From a checkpoint of a small transformer trained on Wikipedia.
Size: width 224, MLP 896 GELU, vocabulary 32000, 13.6M parameters.
Architecture: LayerNorm after each residual sum, biases, tied embeddings.
Training: a variant of Muon for these matrices, 207M tokens, 12616 steps.
Each number is 128 + 32 x the weight over the matrix's rms, rounded and kept within 0 to 255. Layers, rows and columns count from 0. Numbers have three digits each.

# layer 4 MLP down, 224x896, rms 0.0201, rows 105-204, columns 384-447
171142113146149141124073114143116167145141173147148212074132129193070082168108083105157091128108101147140157127203151140150140178146136185105141089142120142131100110078112149088145101083124122
066121135166128143141116138217122115094109085142182158117143142111163124160141119122159137114129112148086095141150132106142129145141109145128133108164097146119115107112164115123128126144171095
120133136115097159120163165164139159131097105157166094121133119140100148123118156108110132120117120042171102146193163112147133156115094170131161017097143152125155160120165221054149111120166136
134026156111174161114097114123139145156125126164176115124034086118108142152126082095086148111218145176139117190148134095154141169139130118109142158142179143151104112048056162114134116168189157
113087099050055113133092135141109112152137104132187184133122054096118060148109111151111123156122092175135100103118125135128151164155115114131079134085181188089174129196102091096151151076139156
089131073168165175106143110113140171095190109024221148200134145122054183120132127137112093113174132116096138125074113147146129096086066110084096176091146137099095091161119129105156134112167187
164061123141094112141151108162149099145124124169125141108109135167090120122199126193126118121102128089106130164142099143117149146107082124138096155110136183109128112050158109152136100133075199
111170141172115114091132156164160148123091044088132138155165131089145109100121082196221088137128159152102142132122121140108130134177107100089090143162130100131138160123160129057127110088136087
107166084130148129144165173147160133151112134072155112178126117148145125159094102153149133128118120122143099160117103119122113065128064137112161135160163159138169162117168101151149137127146129
105085166145157120160112112107143099128152142137151117174177175145097112136130106162120149134160139099126152143094150144099128131159114094129133151107106127142140111139145138160122172114166145
118169158124143195118133133127093087086143096142115134156128116170117130099117159101152131081151108156108143132118124188116083127125171089093093148148097100119146090124118164097140081121070100
143095096138136113160148152105157101149217120097126099217142103111190096112108129081143127159165102115110128096153123133136092099113127113094191108141140087152181158152171097106095149149172116
104154136122126155096153136143106137112081077173117151068108145102151137061094138112197117149067121165121094112125156123058116151122103092185137090155119088139136117135100148187137171158161059
169149163058037124103130149160140117124123094080148105121124142114162153151155135114118116086100113157091109127128125116203139114112141118138116155177144133111100149177116134102100091174102148
174126123087156084157151108103117170157084093111104164156156103139134120159112107100159060120109144125139090052087140166122137143057105146136113123180146115140173099145166111074180133111159120
117121119145141145093162083189092142136178153090095111130144146133139080113140137167094099086130080092172104149121144096081137103141121096099167145183137121153100093159123143148130192140142180
136185096164194177106142163139097059126126151143119146100113110145110167126120104125092160149098163124105096162068095216080150151125158152150072168110144155171106103101140156111147121144136112
108096102125052086131132123164092114085122166158130133135111101133090130157171091119073121165082127115097133116160091123176156085118114134126134140122135098144111130117121130150142088114143119
092133106160128134146151142192158128085099137087132110142102159100101108078157184079152082142145141134120118168053184160129127089155147076118128146175114087109090144156100099128098133105112120
224098145130174156113160167163116080126074185092126130107110123167150128107163119086144110177131186087113136152168153151155126092166094018123105130082121178155122138131112098108098181157082095
143128085115128146111167148082152163149145070120088128106134102072169140115164176145167113101158129125148141109122166111163106107139153107133132127158129153105088070104107099115131146120098109
115119168112113101122083138036145093108099161118111192123145149102168120080142147125113164187084124102101132130089144177122122170139148160134151077166105131171142123134114156123125097134129167
115170107101173164100111100096120063110110134192130133147150151133127155156131147114137095135184118095149122100118161152125154132123129091116112101123154155122127145069151079115140152123121172
082149127080166148154159094132133109163175118095097136156120135122202149169079157149144145184176148131135091110081157113197154109144181117122158112191135154132159118157118102118085141138137172
093120088136115115100136100128128084170097170127153125109110147089078117100123191155123150151149129177139178168123151118095150124123111105110155132115123107140159095170157120098159123120110101
127178149108030196147119144103127102180095157103158086124192151149110090177171131120138118162132130083150117104131172084165092131109121122157123179098167129085154139122108178096142127099159111
168084137076094078131070101179135131093092113104166177118075136143098158136091107126132142167148090142112142121159125143130136220150080152123138123091151114126089104069111095135165133129116176
071122146153057123170097147193117129126119088114152141062164111114153083177169172102105086074079109180128093116061137158135184071115127132124145100162072181118163128132072139087183166116183166
071118105089143089129142112133128151113138184121104178119150195138159187133141148169143112159096133107190136098161120163143129134150129108112136134101150154103067129062119096109077152100151139
166120128143116136135157122152103121071164119150109074161104126090114114076180138115112165158101103115147130113097129099072097101160142174131119121070119129098113085131098120140164103092147090
096111126101169168145154133097115176140102149127106152118106153144158151178129109118126167110127126093132112160225122133120123186126120094144150130170133159117134140051161142142090182112107106
146094079102177090116137048172091144123142114112133139121154198176128110188112153135131131077179118165143139100100128124143091113168102130155166102100155111107139111187140146134181131132196145
153169091127163151106111101118177142133089156147115104136120123121142163120119093125125146176151131113153112104091139108162162172128131142100131130128111162139118157058124130162169095121111145
141143107128125105145119125167141124122118154116127102067139112112196131137107084125129189196062157134130147104089125059156139166190111150181159086184085127124145118160126156200171139155147116
086119094126092116133093156122123145097176074070174099152085164114156125098116129153120168157153104164150197116119130150102147155169075142095117165194101194121115163152121178147117123104091171
100083099118183140085155135222149146079073149166121069087145089151165185086122090196138181230192135130163117173089146101121126069151155114059138146113064092094129150148085109089130124148114136
169128133192170080147093159101169179115153153112097128154138139150083092144093182100135182154147123151151121129151158154141154159128157134129110130129101162098131097129109140136136094155126143
158121107176082156138116122141162130150130149101128115157133113096101154200130124117121124076106138159184174119151119058131140032125114108107178164136134134131062088095090154155176092082084127
114079134098121147104133185154086110131138085146124130130136090155166148105129115164131128172147111168107104139122127146155157104164157131120114123152109115145161158185158114094109134135086121
172150055197119131130084117106125102112161188167108124150136117086173149146132081163148111100129112163125164114121137125221172146141205130172118113156124204113150141129127171157160181136117149
085084107128076130096119128134180134155129123157143123080087138155135134148169136099094102058113123081128090142111131147119084069158096117106130087129145126161139134184109080104124101143134122
112093127032185113125195124211132111062137119229113120132102115214138082127093100145149081078128105091136090085129137170125157063178120146123147188119157077144132187106137159095139071140065110
129129163056149159174148100091067142130140129172075070124148125132121140170097156146147153054138111143104099131117116162136116116086122164086138109092144119146086112058081140136124135082097138
071152182178117126171146120066172116127083142203101116104101153159121134121142128130075107190065134171138128139160165048126085088156096141083143121112129134150168116122106189100114132137128098
107151100185017128160132118155183055066119129123149134157127174126159193053121153146123102090143120102116099109154146144068110124182188121185121093109113095107145152182160140098153099128096127
154163144077169145094139133092156154180140117076113127171112133127092085105092057147188106177154124093164159142092147131089121178091158081149164129096163200121137099066147167078159107105140144
051119131211115130083167122150104134117112172073156137129088146107139153116155121141202176136107141187113146144096126118137135081160094152139142139126099141139111150155148144144122080092158128
105099108019156137127182123127165170099086094109146158106147166125144120125082170160095129165148119106130126084145173071182073135137149136121152161082101142102113127149119073171120067137081154
109100138100067157112127153159095107142129115124140141104156092138127101119109181060111132132145118106145107125080137114167110102123165109122162123091179158128158140157110088100187152101163118
138127128083143134164159116177117145120183136149147135114181120118211113142101095105144133103148147137108109185174151140111133065146094109109138140080162134087130086142120140091158131147129152
094139117147152108148071107132213148123160175091143127162118128153124145064120072111150163085138132133104099140140092149088120125124135114142164118117110145141150108193125099160156120127110143
093141084143081166120099082160084087056147092180111165119114099137134112121147102118095138185115113102134131097140118085144155124142119130089098095084093090167154099138116077151103139144157125
174134162124144118088124110124126131134140063174129077178118140097170123151131162144124145113141130091168122110147079151068142156146127147212130111089190074144104076131115073164119149128144149
094162151132038137138149143123155075131080179099113135150149114095112078099135088118113148126094166083135164149109103088142115132123120117131124198146136163146112110153132118169161140142088121
097112065157149191105110135102102145104196198129103124103135123141174165158137129111107103080106131122190143125051102118116152142068133091130074158135102108116195075088110113133199132088177088
137130100135139126133120143193124119139153154198099182151124124146114118120135060119154132140150111079135103145163142068092129047119105118132120102115077112113096135148123118221155130098162157
098139223045010183169137114141112155151092112138120140068128068114144091142137105119118124136144157112131149149095115160135144153148117131193145153142138066110164075084165046087168100196115141
077115128156093168086175160088135179156197147161203166108101087120091150157143136130152143086072165155099152077191162109189136103133140148095093142179146185129157144111076092166086167120106139
111095104200134098116192104131137136140152123147087152160117166130063147120092142113119141221135147073156190168111083127127146073099149093173124102157136115145092128177110105134189092124155085
187082135135171075115141148132110104085124125107167046131100196093219144113077137082135091111158097111096149126184121108088130124131148138077139149111134109139141127188145155075107145093113095
129143118154114139121157129131075142157104088100142117152201083154112144125165141119145125116142091171117106120175120113121129138101146134117157102127139097123181139069151142124162177159155171
152095098153173113113119128139128095087087141164147073088114151143072109087151098133108166152121110085121121172154117132194155187105111162062045142139136167111132120105176135101070128176120137
148139132203093182107098163121091147132127121150150078169135151131139170124180165112097135142098090125142092126124119143110187125095121149074159113159080144093071117145120170123135154144142153
103162193108059083118133179067129082081125098139120159139112105161180128169119024143232126162112083125151150108090136090123119115083171084166084131094203163120184131127110156148108072111095067
166127162091173102132188117121083103138059111212103144118118077109172103178124099135123098173133136102142129087151147169184147147049101176128138104134131171116111174075084169084121168106113133
120132085125110132109178156192144114073113105110102173097146147133116107077164145175107133164163113191114088146120120145134097070115106133107086156128150135143120083110163196138157100091144130
229136076115126143157137142083105171156124148168189203115097129171129155166077097107119167122153116112133083127154085070114131150088097139060135109068097097122161062145180148094155126066154161
118109081123095127139153089161139135170129141119117171144129107120102120119113131088174157154145133138130126176109141074171128089123158086111097061163103164144117100131087124179160166151186160
150106127138199119142108086125111165148067146134118154111142077116181106143110172152161096179104155088101118183093112183151111152137170141123120148135177133101143205173094152140074156165144134
132129124142120126117114106107126146126087131139148087138133165125131130129095123140137132116144120145147134119181143135157129133153107147142152096138135146111144181103152115120119096117128136
212086092085175106120148124127142123193160113140143123128146059116094128102080115122132175168159132120147109142098133090118120141151110146134203145137104128101134117118126124171118110152098134
113146135150144126117107149108084109118106147142067137151124145125158138145110143094113090146137112185120183095161152161127150138096143124139149116175139137131136109112086126132172116161121144
093133147098090153121132135185200067151124144163040076124121174146147181126183070084154172141122136147136124113108098111116138125123119175152146069126098098137114106164108128132147083128126083
142206127092165168110116158104098126160127111095106171155113109104059138109108165075147120107137187128133109142074129115143138171103171148197139113111140149138117154142184141154139128165172121
082168093130109124123134077137068124051105121119149171156131058156109092159149218160123138107097140126154125182113132097125132072161144079117133141079051089104093122162123136142163117095129159
077114097168138081127140076080077141133089131102152153145159095080144139124091139158150101130120109149078166138114160163095115118117113171128099151126111113099094142145151077143150140121127114
150109159159063115145130151153178141147119136075075127176143141138117099161146133120127140130135140117158162152084107112107121123151110084133124146120143114147092122210117131120085062138121172
144157189203107136087115137147129123122111170045123121111134145112237140190147126114139103151114116182139174157108081142130120094079112142096103116089081160119115111102143111121082121116134114
101106189132122092135097104193108128104164138060156115120136164104124138093091134123109103106138103110157095169154099153176123137159168162098153125103141083114101150163162170115106085116182152
199131142106119129107171178120133130101106108105163208137146127111148189141188102113159159125117124085117098146150113060129173148130105106151130085084105104123153129111122092156141159181125135
071082168123137110096074113208152103086134121115090100153181169118148142088147184114104172163161121189153128110204144103069081070171118042120126113105125127110094087114153091120122190116099164
174089130132114152108191153101119128101141119152135082082108123119159124146136133116115088137114096127132146141159168104113119107172096108144110117105124134146127115134108100090184131094114138
153083071113147100172125110108112143101092113090111141145139131124150154144108131176120127100120158118120128136103098124124152123104111118128110124105106113124129171126122122157134120146170076
210186142096127137133146142112099118118151072137165074140155165127140131153153102088129138105130134104111112171127148165114157149141152139125111178110134121146114126118165135071158143160155098
170163142188132131117199185086115136182095123174189095104082155139222139105139102116121136213161143111195212158116164176166130073208074106153146121108097114151108130088121105117116101062085169
130161175151120144124179099106149116086080117178164137124145107173143148158132162107124145040123111177154099158114125184116132099133130092157162192124147119145116136123123157139104168131104083
103076169110125138138094114118198106143155142136140092136088075153112121098134070069128140053132127093119122117086154137130165122150186172070113115157199109138173093115144117129097111070125086
162122187116111142135173138113110104103166119137072122121151159128180105097155139171137160175095099133107083149125113146097159119121150100100074164128212133145170121185131125123132135162111128
082116056185124132167148162176155164141140210052095145145100196138129124097143089102134131150145114163124122081085134157175119172161121112100127126155154173129152127135138112099112097150121089
141142171136183105131097090101063121197126150149125177087122112124129138158137120188114073150137133184092113117164146135071131139138086140131130142090146161163081095115125112081100194094090113
143105177088115125100142125162071129153022123101128134132078138110126140131117108097139135100135122174106147103195128074086133196137068117119169137090130093149144127094156157167122188095156148
138175179156088108112111113093183063114111140171114106113166112103097148156105137156115187149113133083110140123150156146131150138140154185141138118130068136080106142144120118152108102163123137
119096164155168101095186171144124166112179136139133146151158077085094147140127128143119177193143058100116087174168136139195127129091143090148103196104123120123127127132187130149105128110118097
149153163145159167150108116099140109169076085099153089128093122142106130112150120103117173222155156143092092137160159182147128077159138113110117124059143136122105128110134108147081104136127110
109142157118106132118078119123160153076149134098176141145142071105152080115100079123137113107065111149112121134152149104101136090076190118130129125130115148123104101203090135132072213133112116
089109127074114107163138137109159082155127143135174106131155078129130140103148134126115142147129130121169121157132153114101105126133140112174162108096128158154082148097121077136167144142095111
100077185033127101160146195086109157100132171131093111163168114080130153178150226133102147176134117154096126104147137110103174122138152092103150166099086137126106079114130200178157054150118048
136166162117151151102117123142135155132132125187152115110091169157169104126117085153113130153132099117142103148127108121159142109125176099194072134108116162138148168100141133079162159158155113
081064114154136097118096095098152136074102149133073171061160103113076085135125194135150110136122104115147119153174121139133114131134083141178123114129113102132103098170118093100133107118118175
127138160157110126146125140066152104149117098076080133135111173140083117141052113162149163193156109143093064140153153163083096162113107154119156166133097158123159130114119075109146091123141104